Part of a small language model's weights.
Size: width 192, 2 heads of 96, MLP 768 tanh GELU.
Each number is 128 + 24 x the weight over the matrix's rms, rounded and kept within 0 to 255. Layers, rows and columns count from 0. Numbers have three digits each.

# v: layer 7 attention value, 192x192, rms 0.084, rows 162-191, columns 0-95
# o: layer 7 attention output (transposed), 192x192, rms 0.103, rows 162-191, columns 0-95
# up: layer 7 MLP up, 768x192, rms 0.134, rows 0-38, columns 0-95
# down: layer 7 MLP down (transposed), 768x192, rms 0.12, rows 0-38, columns 0-95
v162:125126120136100105114123147131158138116142137109144161112166110119131109149113096141104141137112134119148103115137157130133131083118132132115141140180145128158113139139137153118127123127207159112137107132145117121115108122106122109135104126118151118123151132118065161144113097139094137138
o162:105130117123155162135140105133121129110092146133124110158088122157138148129115164132140116107144137106128116158138103123119110157149124145133100127112115098126128136122089124123123115133094113115140130131135131165121118113172133110089146140124144112122078136118152096111126142101105168110
v163:149155159126118168169106179094146139117151130122101111120083145088100136116116112124129142130120093096117131116116118106139104098147109098124135139127113121104177166158150122146162131117145110158151145107128148152109165118075157077102121101145173114146097086125137114148118100134106112114
o163:089125124116118087089165103162118121107126090137144142108172118150109145142158165110117125154144179194148141116183130132091170160135114151161115115099102129149110143124115142099098187146124143121160138156141137099108145159193110116120130190149099122135173190108135112108171145124121122158
v164:070140158163094106149137159113114125139135149114140116128116104103152109096158132113075176147107113103101170106158143138126114122133164094107107138079120106128157090119152137166135140115115077140112152155137152113113140135110181102137105157123142135140114135079111124099129103112119107093
o164:142138081101155157089112137146131106146147129140110164173149136131122129143116117118155102161156158146178100113120123111123137133128114129104135113135149160141089150108143112118158137136075122144174103150139122113143121091129097150096112112095109105114153136141158098137122131138191114152
v165:124131118103152132096125118131116111110128149130145125130112097161134131152120159117063079147122116139169137120144135114113134145110132154145108156125136103115130145143111107173155099107112137128110145110135112103133105097131161125094139157099123158139144150134076142104143154102165109131
o165:146129124117153116131169155118141134159088144129136123119115156067143131113099140110163114087137123115130090105091140129103119169102144137105135137103143125128113123132149132132113133128108128113179126098145133129132138159120096142190131124151120106141149091117169073119129123168104172119
v166:125132124116131137132125155110118107116178099114157114138114155122141133114094145126129125159105130107201102116167136125156101122109126098099159163159159123121097120109138105125126120140170174106125131152127161150128143145133123099141122152134145142116140164106098118110125101111115138102
o166:134114154117143126118091113126096123123068145124154109124111105171109110162122125140126141109120151169097138129121117101134179152148147154169112129129121139133168122156112160126120136139094097115118140145084096123143129120115150101107127137116118144141127100124128111110111142118148140142
v167:126137146121135122086100130146115116089117110149102161140117121117140133115110091123155169172120123143175127152152152166122154098084103125160092121142120148136092117143136166077145080132143146110143124089121109152154132177125116150087122150155155134159137132115119164120151146137105122121
o167:122076123126133136156136124114146137106165130107123110109173144156120148153176170127134138149123108121079159154116121097131111126115147182142149131137138140143121114121087133187106098152121142114125114173122125165092119102117114116141124136095097122171105090143136102119102107167125119129
v168:127154124116130126116145150145174107086084157130132141108090095131115165113144138111128136120160168128137149140127132128107143108082125138132156118133161138133144091104150120187122090083135123139127145092094082147148118111100122112131119112109096115137093135129162145137114142116148139150
o168:157131127124133137128121145127073113154148119111139127148145131144143114142157120146132102134124112106088119116131155105149124139170141133081104163135063137120127151138088156076111117135116121140120130151173140123105132112161120147119144126162146143123133081100082167145132096097136118115
v169:106131173149150130125123094125106141131137146166125103156096089161125094134171131123143147154107112134135116101152147160152115187140119125137110125116134133120123123126122143151139127128127112105120094116133132166155166101156128133120098136136127123178134117092186091122091143096108110099
o169:118123103122121127152151158150127096151172100119112182137087185058127127111116132129121124143159136123101131145113101108135109108076185113114151146163107153185101144128127106125139105153127133121140123160112088112128095106111125139129137122099092179132108082163102172124134105146132143123
v170:134122111124085113120111150131111117143126129102114153129101107111137121143133123139104159179117143109140123104164112129128150135144120117114089145126098096155124130134080127119167118121127140145091140165108143137114111112100169141113165132167114102184138158104110158089110119116136134143
o170:119107111147131153124134142104122145111144115154110145117125125162112136111134119138156084088118124144125129110097160099129139120131150153145161121115116147135134120089136129129104146149153081131138123127137129133119138151125133101138087122086123164115151095117141128156141148134110118139
v171:138145107105114105143145130175085120097115176128141124119093125124147128137125146162135116166132149133142096110107151103121125117102117115101170140124130142151098114128138105144108146086088108108134115108094130141132149109106148161137157119094091161117136127164122086104157115118150133138
o171:130101145113108123101139148082156153130115114136109120124136119088136137120139119104086112129085111077138108126130138152132138141150130159137142101116148146141119115125114119119125127135138160142114119115131118118096138133143135146118137105125162149151167157097115126115125139115111149126
v172:131161168184136091139115075110153139158152110077159085157165127123087106134115083099101176124092177096126133127139127146135125173107099128095164131117111159210138127159128096103089141127131131157129126148114137123167157118159099151121144163134113130147099137088145149129064105098123114122
o172:140106129118131155110097131164123147109157096155101159140063119071148143150116124131135081124167077176092085144121150140163142111113156109159095113132122106103114126098131150130167174134109131100130068108132107129120140118157179137126153126118098123090116135165127138139152128141126129136
v173:124146132136143089064136108117126144106101143144114141113132118111120104123109140093132157134094084147140103115138138128158080122177162155155106124133119145117139112103116147121129148173153131117093115149123146100168118152161150078141125111117132150078170110098173155088119155125103111106
o173:114143113141113127176120113154119123158146104116142143148123124135131124125124109134119081115173134111143155145123131132097190143089102140087151144153119105141146172135135145148174097061130117138154129100141111152115163118096121125103188146123115101125100128172108105130153116114174130111
v174:121142161167138132100137185121124129139144112134108085135120165104128107116111126152152136141116132150130130157133109113128135114165129085074114112134173122152122143088131137120148148105107098136132126108066105091091154130147065167098131156120156105108162137138104149118122084139109094128
o174:127152155115098107135093138085171142147140183151143184123130123148127145113146131108134075138066121127135126097083199125103130116105154124175135164089110124137110111138129099132182119118128128139138141183157132151135119141115152125125128102137098133129103113159167144157116111104134105139
v175:140137143106134152126143137126118122091091093092121136106104124129095166115107114135156144146110103159134133109121128127096188111121109129176134120158161117120097135121097157116126123161146099125145095177172124099122145131104132138174105125142098145113159113131131134133082155118121136138
o175:102131129128122117095122103121080166113153145144113126145113133129157104137135113117135132118127182099104184129147167110153086139130107145086140092125102145132150112141125079162106118111128132127115139138104128147156120145147121111111150135131143134118113119148137147160153122105108128081
v176:138118102086123116118133142127170123109123117190124113154134105150109152151155064110149146153113136144079140146146127144157159136103147117128103117153168131146163119142178166065083144109101141135154152124142127115153141160140111083105133137125135104129145117104174168150130119101138123126
o176:118121163153174168170102140135066126131148117090127161118164173118125109098113152113098112168177144129143124144130158141122106102109119115132122110107112145100087125126121103166170109131139170107156109146120130158108158112133120169156119123118091128114107123149096102121148135155109131159
v177:116145159146118116117121088107126101158118153153078133142124095145142149131130110126114146132133153151166116139154121085124121112115165147146110111132170089141134157131156102133112143147110125141113123085117096116106153115154098151102124166109149144094147122086129153128137079145131135141
o177:138123090141150129142102147136105169120115164104178137132125126131152130107135160154133132121161091100102164087086093165127149153117120063126107181144098119100138158118140142142158103094135147117113128164155176105133090112115100108136107114129109146149138129162182117152157105172124129077
v178:141131136094087147084139154162148198117118161124137116130122131165160100120129127117136113133130127073135163151114120130092117131153143119107111103107124092121146158096131117165154134133110157090138152125097118098145110112140150092110066128134160149110096117115122136156103176133108135123
o178:106166123145178103145142091148089074166115127135141110163122104118103150165109149124099168110135103163125079108142147103159084111082161110092139158118122153139141135138144121105148122153131135138107149158148121164096130156163100129109118091123111078091118115146154143119114080157090102150
v179:123138118133115124102141159077088133134105128086125140112085130132110128129105131093117087169152110137188108131157136157187155129126133095111094125162135126090102122124116146161160110120141153119104117125158115127147168129108164058114129096132094133123136119130130121121135138128167146085
o179:118138146161127155136101127148110117134154159122152143143115116154132111126131164142126135109117153106088147107154135119076137106112132144122144169114120134160164139151119130097098147100131108161154098116089119105110099127108090138121145143098136148126111138100138130144124137107143157141
v180:140154137160128141124141126128109121126151116173144115152132082098100111184135059093130124161153113140132140104123114139186166106096119066124110124142125099119092113118084137114119102107118085115105150101130131099142159113140137097121116153191122102166152138146137170116141171102117139124
o180:141140159078155115124139168102110135086136108119109184112121161178130138081126133106106108100144125139120173107137173124120085152155144169118141149109154160118152117129144147125077143139168171130130111147129097149105136180108111148143168098093097121103120115108113099165136123132111147143
v181:136141128137133137132191151152124146130096096199134129145178127123066121150145143108126095098155123134138119122108156087151093128112149063108149143126128113113116157110156101110132132132178133112107190129149155113132085140141098110111122124140149089102100127101142108121111117121093143149
o181:128131127097154112153077146105111166137147148140156127108102126132137132090126135143157175112126123144134114136130107169103123114164102133156122099125125112114137170129122122162113141132099182134184112165131116110113162091152137146157148146129125126111157118141145134137178118135106108101
v182:120093100157185120147122071115160119094131125129133138123111163089148105124153129145093134094089135102144123157100135168117116140111094143113142146124094118127126120089139151098133128109153143140108126125116073135107131121140094174135130127102109115155141123129147119076174161140140101129
o182:147134117083113159106115168144125131163129113139132129127159116152093147167076148113130129157147105140138128096118156113141104144145148099122137087143125148133069132154131120128113147177092091119176125117134187126124128131094176133124116164113100156159120195129161138150140119084110150161
v183:159133133141127138162118132152170173130126169110134121107148107135112114090135121119091103103109115106119145140122155103115103100094135096138135151157139126138092086148146149102078120135141135130154104147147128096122150126127144095112125140140134126104147098100088144113131122160123107107
o183:102132126102141104102123105116122117126104107156124123177112159124150116162090144140157147165138112148165102098145154158151129122149111128117110105125159147135148150115123130146119156120099130094128111130128108114125130120128115145136126137126097149124119130131141136139130125119158166135
v184:075118117189124113123116116120098128120181121115091099138110116144125125088146141105123176165123124153121101137134113127141112145132103102171093174141079157154160126158137120093088145150170149140144099112087145156143112153131173170105124121105107142142165163136128143109103157105149145115
o184:139129115116136092159139092139180126153092121108148134139084119129104090131100116149106121097166139115148113122109183160121164125135138165119157109093161099149096159099116125160141133123127126116100099122119143163119111103157085138139137130153144190126072087112122129151109113114109117163
v185:128109175143123089123149106127126123159086121106117160114145116124093126092108123150152167157125184165122178145116075144155127131110119129132131082092158174148187101139136110107126138136122116109113119129109131116113145148144149183093153133130113169110117134114115128163099146115105147126
o185:161140142117134142134105150132174111098146133153143112150114148109149154112153118085083165110172122121111100153128142106128116126117119093149124154109120107155076150143133107161113091130146104147155139144144152129131110089131092101122109127116101105103148119131130090144123122151126122106
v186:162121149119122124131142162116144145092172114179169100147124122148106153108131115105140119132098106149135113149147103116152137107122153080131138155157144132097096164106148162153126088131141135155105154113143120134136145122089119130106121142144146096146150126128111094158123123115166119142
o186:131139136152136145155106112143101132120131102107125160101147114149144125139154138144140129126120124135124108119138160129141142151125138116117120130093123136127123120118118113101133147120115155087163111169140109105120127146117125101151119159134110130134125111127132117124150133118076136129
v187:145141131097101125158110147094161148133145122124122145158100120165083127133122092111136160125157111092114148104120142120121076118146159107123153106136152122164128159124154128147129121118165101129170158136130085155125153127097119080122126137126133102140099159120149139078163147131160101157
o187:122123149148159096139133145144134129105144115150123130098175137108155111153174147164132126127091157155112118124149126151133138133112144097117101124131121129088090100107113133115148100136101128125113102150178127125088161138108116144112122112122141124136140100123128130192131103111113153110
v188:134129121115067127072095101129094148134175153095142146141125088122128113150167121108119127143141145135132138164169127127153077154147135120117108117117139097143130139081146119133174142171100112117093165121117122108127198150146145132107133162084103195075127109109124113121099150137104129089
o188:137124137144161163155128135127105118093136109120084131124083152160107115081122097135120156153167076098137131076093131136115112084095162132101096118132140115110139103129099163146111118120095113123159119141177117151127134117168114152124085120149173067105161129161172141146119130139118088123
v189:143114143138140119129102126094124167167124086119103111081087078159165114145150143158103082130159112171138130112130070074132094104128136126138153154151130133131118131124152134142128167088108125123095161128115141120116130093122141156136181157177169120125140121125137140144134126171154134081
o189:129148143167113105130141148104121145131104148100112152154141148120132123073108136136153148110096135124116130131123144129126174147164157130139091116087143081160111171096146130167142106145137122111135119142115130106139154150107094110124092116141155120138179125149147138118117091119135130149
v190:096150144150085088139088136114108111111142152134080122124138097120194085134134101141136130128102116123125153171128150141118154122111123148120121143108164184139110127158181144123157138119099090150130114157136147154160177117093126121160091094093130129158123121135127113137102153109155128117
o190:147098140117146152120179111128172120154132141092166121143136107140066126102118138096115107140145158119095088098141104075164126100116108088117137121159143093124108108097130119146074125138100113137133135108125097112140136119128121126077138167113132136127116131165136185101106117137130135118
v191:124121103136121099118126115134111102106146087133140108142151111120121161171094132136113147148132163140165142129102131144136167126111145166125131099091115132118103100138110137117137113127134133133107118156142167181133125143109109141126095093139094110135116141134190151124126130079116152154
o191:159127142087119156127138107132139134115122155123120129120133161133109123104141140122144086118113088147087101121111130127152104128123104116148115168141114171121147154110136143103100131136127123109154151107128153110120106147121149137112175162109154119150110111133128073126154107134123100121
up0:149110125144102108146107130131167117107134101148124092108143116120112136093105148151124119138143120098101141097125190155108157141127132145139098147105100123135134104147130136132095126131164109112137145114111143115131137108113134101127099153136177160124114143142169135126125160141066117147
down0:138112134144147143103142095162119104147146103103131111129149132140133098130152160128111138137056120095147117125126137147101155117128156153152162109138162144080131145134117129145140111156130136144128126109101144180084124096111136147142113105127098110125155162102154147164095144099116155130
up1:104139117143127061122133153160105164101142118101130104110160123141170120141077135133093118140110130123129125176147110136179153121116119142156169134122078136113141148151186129138122116121141154148161110115096147142115121139132127108121105148133121124144134135110167140102159133095118095139
down1:133105103133158151095112126102118094145150091147121172093101134118109110124134099155129119117137132135115113148147121132119129113151110155152140117123157108161131092111156127127127159089105115128109117092103107139123118099156137148128124142149122179104119139157102109140121089113175152108
up2:121118120099093136136101153112095142107090132082120174117143110121120150171117142190137118115136182084104144119097124129136094117171141087123105140122096108095140148141126134132139086133092134113126168123113131153121097132155132146105098156131168134165099109120100134107121140162165095094
down2:131132120138110141148114146125086127074171128156142096138088143079132130158160108112083135105160157117118102099142105096152140147079145132112140127107129118136075162133120132148151136159105142129117153096129115122171128100139135105131110127133163107159133145127162093148101155134103137151
up3:136156097096174095140122158165132127119078089179146111112122153158107091105147118128152160106156177166120105119134088177154120150156156124125135144132137096171124143144121124094132096102107116128110146130094071162100109120126164175132127171175145138126153131147132121107096120130146120137
down3:125150151104066143151145079149127152158146128154088165143102113148135167117132102167169125120098160089106113160111119159181137115122106105151114094092125125152131136127140108118148076098112089131085144124108102149126135119170089091127137131115177082147143122089190156104132165158097111099
up4:111143137126131114110138110091135126151157123127104124094121110152132155118095087138141137166137150088168138140177117178142162110154113136147107077123138112134134140090119114105170154159110102129127170128166139116159103162161102136124093137140140136098146105139121080163117111102123095142
down4:183153148140115157155121114106156150122143126130163157187144081153157134139169140125133149133142112207143060139133095134092147137114131151148115150103117120132162119147122131112122124128134148140117095134121145117153124165116126146150129122092131169117138137149119111162182128120164147082
up5:103127159125157139122116101121120148107102186135151122122127111138148131098129127127154083165128097131115155112160134146129180094111138050143207151098068145130151158133101134116100144108094106130134136134103135129110089160151128118113115178101113106133086093140113118163089104108108132160
down5:148121108108160168130142120132103097068129146146122158114135107090123128113103197161125147112155142117125177091129084147175136111137106108147125089114157141118146146112149116128087140170139112139168116081087146128081137118131146114102092123108122147135167110132131152137139146133087102136
up6:093102122130128139158142148183153110110139123145141116166110128148147125101100110134130102155099104104117091147133146132091122162145108118147129091153133147152151168132141136060120106130104168108144138148083122133134123150161126127129111140140108073138128198142172128122127141111169101070
down6:122112126143104089142161124127151159136135142137102175135111130145155171132127150120110159117105118091137103099122123134111138144152158163103131151099107144154112115104154153127141136089128108154135144121179130121088114126118161055152140125103114117105130085111108129102097128115079156115
up7:113118123155137148133131151150116122138093147151105110143144079142106143155127114118111120102168155124181113170128129137148133119164108141145168136141135102146118125080120082127109151124096093090119130148128128137151123136121198100150081135134139108096113130164160132092097142126109089117
down7:113182124114146114099178090142161132163161138195108104142105110094070120136143120112129147129121089153146135183075161120142150182117130147126108136135132130112123115131164179141123133181116145070133141172125128127108119099096140170125117159134109125149130155112123138170109128101064115143
up8:112078114161097110183127121175138153112155109081146120122101146142149115087102136138130109157140101136186129122115155149105153133140148149171131124139121077131101134105138132134164162118118144141157164128149107191086131135084114167091150152120088134051101111111134127143137131145127146143
down8:157091122091097138126104134076107127137128114117156100100107129144100107124080071126108080135125147170165185142129171142104105158135119123170081148117126083107136127148072129116141085119155118130126162113112134146151138135110128149099132072129156124109071120158179140147089150165131134160
up9:134103130194099121152116163093149142158105137088131110187141147081102140127132143123151165118145109125100176136153147158103149095108112133113112104095111138135147117118132139111098154166145132159128094140126154131136112195148175108120107136120159107115124135136163127149123112151135136121
down9:136130133129140165131081167139117134148130078117130149165116096105134141091120130104143144110153099133108121133139111135141177130127133107120152144133135062134122077137148124138119135166124129105138118157125147188100144157116133142104120072135137123147157121083171132119153118121113164172
up10:147105134093114129144118110119165166166134162128101127093151127172143145143130130160154111132134063124110091139125148125123115110134146131124128141117109118120144144131153152134113146152168102137111157151114104127121123137188135114107135139126131139159099134166125140127174096157066099207
down10:130127116139094113118078146096133162102155134110148138139104104121143141109100161087166145145122140102121126117117125090147141110127128111150130099106101157111101131152119137130104108113093142137129122124133095118154150117121126100148102136129125122098146117126136125128127109126123117124
up11:120109135134141135140137072158131148075105134124151139117120116076134134114115129149136122125154124099110109125126099130123143157131116141095104140121122129119154151133111089137114111126127119124127125135146125126143122124125131131125111118100142137062118121131142116121100171154109144113
down11:110136141129123110127111155105095101144136095119118137143128130134102120115152123128106140137123155115128104115137132143103126116118122127140121140119143145119126107106126116162109157143128122111119108133107116096108124106113129150143144138121101134127134132093104110122140098116145155123
up12:133119108131158124164117144154146108147130134140119125125147133109099109141109094131160097107138088106155124114151124131158141168121135127091119117117131155162161134150133156117104150137130123118116099170133153157118116117110094109101138151111143127120121116055138165158153173090114124172
down12:098138142176102125108124113158110109099167128119111116146123124131100107117120132121070128124123194121097077142114125140109104142127144147108092108148132126093096125146107110136144117172148166116153136119115095104150110075140098128105115158128132144179103077115100126129091103147121096122
up13:141098147159091104107115128119144178109143135110090125124098147144105183151111108076126106143114109130092103135154113156146153158133132132131146084128118191103151130101115106081128151158154106155171127145132108132173136138126128088125096153138128128149082087132159093111105130155133108149
down13:134137100135172129136135084186090114126117123112131096118103140087126105123091143112136088133095113118110147133104128118129145129126068093153145122094141132143131140128157099104173136153108157098120135148099125129134146101145100104142129137138121164118122138158135097122135116117161109114
up14:100136151121103144154111137168138114130133126110110133094138164140117122106112140095109127111119112112136134095114103138144153135152121185081151115131112123139111178107112146061107156124086088092155124144137121174114096150099098145143120132178142173096141143179094067160151130148096129116
down14:199106128148123118119176125129115104075098156176168132115118152084120119087126156149191151106117131159150046131148166148108139063097123081121120140149113124147071134149134155153105093162075105174077135159133121102119109150142200125114151150150109077141112143140126150140115144117113102153
up15:118131145144109104166136136127146135148148143155146151128123142146136132107129145124131114124138135120144114076146138157089122134134154116143139109169106116109138163140140165110092127125149110093125118162147133171114132090138177105129142073137112157094107174161117157140177143116145134085
down15:103127146140081096162133156150172128119129090124125133159144069135115074166116113119132165098120122136129166137146091143146095075108132098108114080135131139093139133152142105164151154114128142135086123140138130093128115093128111154131097102129133117098118141165142100081100112149168146142
up16:115120154146139143161104109132178131159135159171126146125087144100148117122115180142148090112145144129170108118137139155142155176145104078090101101151143144100116129109120158166079138099115108073087126113137167145118090125137135151121154130110112128088123137105098121135124148138140103125
down16:145183119156115121168125128074107123121124110115143126140137077163113115147157158098095117100091136119158125137136129131138114087105146115102111157127120101116097121132127150124134158111172122132142118120144169147115130134153146121155118121143153179109157119128145136127136125146114118118
up17:121150153104141122081113128133143138167137117180092116110113118164119165136105194121135144183089137108100135134145149179091162168089150107130118119139137170079145133085124130138093137171148151133126087110128098149115130113135122085121148142103119109141113132134102101152106152113106083120
down17:146105095146145160137136127119098139108122084137178196139070105095123094127111111146142118104134109163112113114141132129099136102109130120100134130118137163172130155155165101125100144134135104113167110138138136144170148117101121123149134105139186128146157106091118086103128115115145135158
up18:099106127104107116145113169165134138180145124111131116129151137157188128148093117101147124143101145160146149130134154091119125162140073140106147111151066135138140089116133131134149120067135103181157173119100132147117108141093106120125121128158131098132070098139075131111114130152125160088
down18:120108133149137136120090085157149115125130116104144106127135121072103125134134109119135172114119144108093116154090116123150101148127156093153137144103113157155149125113118176153112135135100148105171117137117160165104115145094092125127120136087105131131125093112141122131134105105188110110
up19:132157117129114175155147119142170121103121126130123120127134139096134122119112159159140126136132105135086111121108154151141143131087124119127136202136170143135094151172112123151152120133123107127137155117105105140129132098124138133145095127150143116163130136107146138112128103149097150137
down19:102131128168125132139142098134110149157103148143115129126087124121134156159138102112116141109113150166126121154116103121110089140124147111137120125103120096114141139103121143107137143121119122126109133137158113141107114098123139147126185135136146124137133114129071115146131112098125157123
up20:107103117147167124114121139112095138103131139099119102086146140166158112099113134131105116132169141170142137124160145115125133115134139107115187100158154123145128128104142114149114149089126178121151145149143109157144112136132124127120102112114139142139133114103190119102137141111147126144
down20:147134141142098191147097090134092143127113105146094154123125131144112067133168104142140110089092137122111140104124147090121112109123116122158139129128128147169147126154149101116138129119136170148126101112135142160138123136093123100129114152089172195143164096115109128123135116122119165125
up21:107068114121101102110136139137092113147185127123124101094128130109091079183142141137130128148134122174141153146141140137127139118104134136132117132122106093141132185139133197147131150152157136099135136163119121129132111118113069125141117124097107155166169140129084140110154152133181091093
down21:141127152121114135102104132156138119114118097140146119122131120113128132133160140144135161123094152125086143158105119113089142104126166137148151120135157127165149130124125102114094114138143153126117130098143114157121136129146123126140123144127121165149110124146192122098099147091114150163
up22:139111114103117089147171162136103147094127143112138117133129138076123126116120158148143101117111152138167139135125146158130127133114113139111124130111143106152117198088180133130152138106126098119084091104120154120188132097181135145169116157109098161120104118130160122129155140139117140074
down22:127136144113113143102151132114098138165166114113167132123120094156149148143093098140132101166139133131087138138071173150097126102114133164160116122110147219131139149117109091105131107161120122070151104127147122142114111161074137125090139138155133130166153145129141153171100156114126150138
up23:141132103150170131182097170115099130133111141133106129140140151104145158146134151142173090173107135119099090146109091137142099131142158151058138128111092160146099139174161146136127123110141104115135163174145098071123106136124119127146066114127121070150155130136098127146137118139109124146
down23:139153162171152116096136110131101067129133132109146152111135105139132140098138137099102155140122119101188120126153130128122138133124092134140158085158087205106153131172165116128152127112169117107129114102160158133143149124113139178139120147073142072158118157111158101125072142183135122153
up24:157120150117136126144128138149101110105117147117142108107157124135133104137108116115125111109119085124070136123142132142117127103110122134133125102135141135125144090118152114121108107120124129145143119096120113147130098153108123127143128153133118128120121154096128123167113119106140120137
down24:070121131142098131119153137119118116149127125111118146133121092140122129144132108100118127086129147132168126136116106142129089123113151111119135114116125142127088115097075111149138109108113141155114111154131113150112141117114145133097161147118152148138142103111127116092136095128132097140
up25:111097135122109145118140132117125149113126128110115144119152154116136147112108110141114142098158148137130084109147085145137134091162128149165135137140132121096162119176132155102152131124123109152099103137152129158140125104117106145144101118121153103059145151071117110150170106147136098149
down25:132173158175155140114130095121131130137157151108125123152127136136131118132111114135102069146137146163122129140124093106107125179112131128139115158094135156131128146102145083101161120107148146150142155117113134082165155119128110128114113096127092142159112124103101103154102096121125137090
up26:138125127137153187188120156116167084127098138150109132135158145171124104096150085133168176126098113126175144148139129128123135103140144136155135112143129158118114084101136134131118127086115164103116122165134130125119137131120117103178130110136123147133133150150162158123102144123139147145
down26:124139152126169133128094162113100094150170109120118105130115148125103134120121142132143119127135145149138166158114135144153119084104104122113117151164149171137125127120155161131142119099115116114090157151101146140179176107109094106136094102138091136108102094134126106157109101107125169144
up27:122101144193171124156088103159137126124111091124115130101141179133118144139168084105140122094095092089156151140142164092136182125122111133151156162098120143117153150141148145105158045109105145130124143133135097115159056165111163098117135156122117108169130131144088110081177129148145134118
down27:099157109137115101128112114084166159089125125145111145122116145126078131129145109174121157189117203145109138125121094156124127149093150149125162104105126143130152110124080129150100134128145161099141124122117122092132098101141123149128131120117171150112133113119138120117128089169136091130
up28:118112157160145092130105143133136156131149139150143141142120134142095090090131121194144137103128081074116135119143101146115103121199095128066086136121121140095142123148123138069084107123170068116126142117154159133149090122120142116135161127140138145084127144164149130161158145123120130086
down28:153127148146098190103173147136126086117119117108109162131187134124098108139140120089109135110152158145099162134102163113114127115150103150132156138212139118153121145145125085135142146102142125173124081094113100109131167157127138081098110047140112145149151129101166109138049095138087141148
up29:131146136136138123124150134138114129126111128132124117131111135148164098111148110118105129119147103129158148138118140105120118147120129127109146107135137160161115088121126150105109131144132138152158119113099116143153135134157112131133100089124126120160123168136124143124087174131091123120
down29:094163146137095100119113150165080162092140145119135112119104123113167106109155144125112105129127141131109116140121143126112122153143138130120132122121110119115115119136103107137111115110105108165109133118131153126116120125185110095126152109109142168094113137116126136102133158116152133119
up30:117149161146173139112147139146102167110081183142100106089125118142115119101077136103171144121163174088109094152144121141140121151094128112116136108134102081154121132123108113114110099126153072196089143126126139177128092113096145152165132136159089116140147139110133109100086133157165081122
down30:129099082098121141092090153147126119184117146100128171209137132106111105100101056142117083140134153202130154111149162119065147138152165137164111127140112160168137105166142091137118122157088121072110161149127138111090137098147116164084145120155126154127167087128140130138115159137162128118
up31:102149157134126128129102140123165132118135107113126142121131130146129130143139081081143145114141101166100085092124119109123157101168096143114151156143123143156082135108168152121102141095114121146149126113087177131089123119141159157137119097112103154104128184144114132127090118132095110134
down31:100174129119143165133139141150127167151133106108110100128190126127146113146101148128112092131129110099157126143125110163146128113112131113126075107176127141116144100125130103133146105125152130140149126117122141096160102123084140154115163119127126144137090119110128118097138130156180114130
up32:139117158145099105128080132134127166102124105150145107129145117138142159114123141134134156185143144123117161110150137113135162161134102133127120158121109132154126154079146162119133072085126189124125094119170157104150129155149140119138119114105114077126165141117121106120148126110098110121
down32:176152098127131143113113135118142111113143144147121101118129119121140105157124121147143144171166093169143129133143160175111142171141110148154128145106117110166180153159107154089147116138140132120115118120096112134143148121158134078170102137113131138124104093115106104135150110124149132092
up33:135093146142123143102111119085123127154127069150106076134100156091111133104116185100128128127112117159133129138148141139140101101144092138117150091156128114141132103113165097131134169174139142147177134135150124115136074158154133082142133160153134092174126125130139096116110137153130104125
down33:113188142105115149097119083144152130125121107116142090100107120108148122190183148151116097111128141133111119122121175127110113127148095136100127128200142142132145147142153102084153100122108155115138128164110119103174145142115129102158129108121123130154145170090096137128132086099116139122
up34:060142092135113121154149115099136139153092151153129116106141127113125132123110118174095129095157126146130140177128139126119126125120104156132155124140113160150164184132136106100134103108147111084138130151127106118102155117111078083102122090150119169128097117127131122126100147155135125065
down34:104134125115098091146124164150093108180131092101141086079161164113172110176112165139201106114136146182171109093151121105149116133097101148132104134187129119125131102116131146110154126093155121167126103132119156142157127128149161118109128118146177154092138117154129138072152124147114144146
up35:094098138135136141142077140109134141150056164134154147133140168129139118107140161141113153124115113118105150107168132178113099137101114129128105111115119120122137055133098172152126088117086152114117143114110142136122085140142108137125129121170075122136123141118154138078118118111108064097
down35:143153114143140121105149106091134117135166164100084119130128114101132178133132110135130119138135136104137069157120120090128129103143171131162127132118129095128138178112138105132142124128122149153144132119144149124083106142101141160127154129109114129143131140135122136136119124141157122174
up36:134147119161139104127133149137122086141082107145113125120119176094117137110175151123156077113137130128151120163109063121141136159155129110114143108148178131071112115146106118199130127125091127182143178117125103112110105121167132147107107151116122130095183149136141127140126127085147184079
down36:138124098121111128141113133118121127102131115129119132139161116126125112162130103110100159102126139160142167101111151125134114122126147151117112148122133133171142136095125159131148110144121153120117072139132161128128129146102122081135112118136138120104127141098173125154115120132140143117
up37:128132143129145111121103134148157125124107130104148109131108137150126147131082135133109134120117120132113128121124138129145143110138088135152126124122139106120104158100114147147109143106141131082108130117089137105163142148098129140104153182142135112149155140124110139120129118144110101120
down37:129146140136129143090147107167130122122134128139124127143154154171126127128142134112116099119117132143163118123144162130125175140138141161126147114139138123111107109091152098145122141112120117146157121154147107100107128148130110128112160165147123147136107108116166113143109128106126157131
up38:139057146144152104157110175129115129140151161146084112137125170073130126147135151094158116148099140113102130140103126139145154136135137135125123121106097092108124117132116093143073122100097094098114150144134137134174136172098096140168063161134133138150098103159132123163143119101151095092
down38:171149126082111104133124164147121090111147130158118111135163136155116130129116147177100115143154163095127071132172142104132107109132144150114155134117160129131126074154117110166112108128129116102088123132142139101167111102151150161143110129092136113113097115124179130136134136126101179150